config.yaml
n_kv_head: 4
tie_embeddings: false
init_std_down: 0.0
Each number is 200 + 30 x the weight over the matrix's rms, rounded and kept within 0 to 999. Layers, rows and columns count from 0.

# layer 8 attention query, 256x224, rms 0.108, rows 0-12, columns 56-111
233,247,233,191,224,151,156,149,132,214,235,275,194,205,170,218,172,183,224,151,197,207,199,252,150,109,191,157,218,164,213,204,225,214,162,159,248,204,279,179,193,193,254,232,201,223,206,168,196,206,171,222,133,219,170,175
185,127,189,184,197,186,224,208,140,178,193,154,263,231,206,231,184,178,176,221,190,213,193,197,237,173,213,219,217,103,127,219,226,147,195,186,193,151,200,202,151,187,199,197,225,231,144,173,238,191,203,235,174,197,197,195
238,179,212,270,199,215,169,231,157,218,269,196,209,227,170,247,245,187,226,194,189,177,175,237,228,182,205,232,175,190,202,236,194,177,197,239,163,159,216,247,193,221,208,222,229,184,194,148,201,179,177,207,205,175,191,227
233,249,156,270,200,165,179,206,227,198,204,105,288,189,151,230,244,201,112,251,145,228,175,257,172,252,216,300,143,164,180,219,237,240,190,251,198,184,96,246,188,229,188,182,80,199,163,154,201,163,208,195,194,191,281,184
197,127,186,251,234,141,212,160,207,188,232,226,174,186,207,139,214,211,216,202,218,220,245,240,161,189,200,192,184,153,194,222,181,167,213,174,193,197,224,196,178,206,161,235,210,203,227,214,230,247,179,216,202,178,215,230
208,177,160,203,217,186,199,140,208,179,185,178,229,227,226,218,216,164,226,191,179,208,232,187,227,219,155,187,250,139,181,227,174,197,192,220,210,178,182,166,239,205,208,167,167,215,194,210,178,236,178,206,238,227,150,193
207,322,213,220,174,187,187,195,233,222,225,167,160,193,174,215,201,207,219,222,259,188,250,164,206,179,228,127,253,231,227,186,186,236,179,186,267,142,219,192,250,221,181,231,255,207,263,272,170,185,200,161,169,188,210,230
236,180,206,212,212,232,121,214,214,176,226,162,184,247,261,161,249,197,196,204,191,182,188,238,201,176,209,164,151,247,176,208,190,209,207,237,153,170,215,265,174,176,216,197,184,162,225,163,233,200,181,199,189,194,201,174
207,214,227,231,204,220,166,147,160,170,212,174,214,245,239,187,220,145,214,134,189,189,229,210,177,234,185,172,242,180,199,222,156,224,213,244,188,221,242,162,222,192,222,209,195,190,205,219,240,252,191,217,208,206,188,243
180,165,171,148,158,207,242,195,219,157,182,200,183,156,195,217,156,189,233,137,194,248,204,220,257,239,178,171,190,224,204,192,173,129,182,174,171,199,208,155,188,218,188,221,206,151,201,212,193,167,214,196,215,221,225,206
208,235,226,221,186,163,152,229,194,250,169,158,180,202,202,182,182,215,188,234,149,233,206,230,227,187,150,174,223,177,131,228,215,201,202,190,198,189,238,200,212,189,187,200,189,174,156,216,205,204,195,222,191,186,242,169
229,256,219,172,226,156,245,153,210,260,212,161,192,163,199,185,187,222,161,200,186,162,192,186,209,215,243,197,192,147,211,170,269,174,214,188,209,194,192,184,191,223,247,199,206,273,167,187,215,168,188,197,191,209,230,194
178,163,201,237,255,225,194,201,193,275,221,202,220,206,223,234,251,169,223,202,223,189,217,222,150,171,234,147,266,202,191,184,227,219,222,254,202,191,256,244,176,174,182,161,199,168,209,192,198,146,164,214,199,245,197,164
# layer 8 attention key, 256x224, rms 0.108, rows 0-11, columns 56-111
205,270,219,222,168,165,178,149,224,184,196,211,222,205,200,210,172,208,167,207,241,226,211,218,196,206,206,167,190,159,242,168,207,220,227,197,203,214,152,247,209,195,218,229,181,186,217,178,232,201,168,192,217,229,225,219
193,201,190,171,189,211,237,209,196,196,226,213,200,177,168,233,187,166,184,220,215,192,237,190,210,163,240,180,218,140,209,183,240,184,196,175,181,193,178,204,234,228,179,182,229,167,196,239,197,187,190,228,163,225,181,227
220,260,173,208,226,191,176,194,235,256,180,186,231,189,235,198,230,228,210,164,178,209,188,246,170,137,179,211,112,132,204,177,221,203,180,146,184,193,219,179,189,248,234,215,180,155,179,255,166,105,207,195,207,228,202,154
127,248,184,200,220,218,205,221,204,204,189,214,175,218,171,223,189,172,187,176,180,238,204,238,211,232,158,244,232,187,155,204,193,234,225,163,194,186,206,227,197,186,188,213,203,184,218,149,228,208,134,226,167,235,226,206
184,194,204,208,184,196,188,136,225,223,198,240,187,194,176,159,205,243,183,201,187,217,180,197,143,196,166,166,209,215,181,237,202,173,243,210,214,207,195,216,195,205,211,166,208,208,212,253,212,237,177,188,212,150,218,178
125,186,175,171,262,177,177,191,196,234,166,205,213,186,175,277,195,218,260,200,190,202,196,222,192,187,192,186,198,212,176,196,199,189,172,191,217,191,280,199,242,201,242,172,201,228,184,162,155,196,186,208,179,193,229,153
212,229,204,205,190,241,214,151,271,186,192,163,203,182,198,206,182,238,180,264,215,204,196,179,205,207,203,181,159,219,202,197,190,204,234,201,190,152,197,243,202,227,216,187,179,170,211,176,199,210,176,160,264,193,186,219
187,191,156,216,200,191,137,227,183,211,231,221,249,169,170,203,269,210,218,195,141,193,203,201,182,230,177,164,205,215,271,215,176,151,176,251,196,205,212,222,172,211,177,207,220,154,290,188,230,211,229,180,212,181,155,231
187,209,218,176,231,196,182,110,190,234,178,231,176,201,194,225,208,189,166,207,197,171,273,172,203,182,179,160,181,218,242,165,186,214,196,188,246,165,227,176,202,134,242,222,196,186,188,197,183,199,161,232,202,255,163,166
205,180,158,157,231,202,213,191,200,191,179,171,232,183,186,231,196,225,195,183,189,180,273,178,216,177,199,192,190,190,158,196,187,179,193,186,199,243,238,220,231,236,205,191,187,192,187,209,210,152,210,232,175,192,181,192
137,144,213,221,172,214,142,238,199,233,235,182,235,179,207,193,195,158,153,244,189,241,179,214,195,247,157,145,184,217,203,228,209,209,224,197,210,166,197,231,230,211,163,227,227,200,201,202,232,218,209,157,165,175,189,223
210,222,223,237,192,205,206,131,211,259,141,218,230,233,233,211,248,215,180,230,230,165,190,162,193,195,217,196,144,175,177,200,225,197,213,200,130,185,146,240,196,194,239,193,232,164,205,195,189,181,198,226,212,205,197,187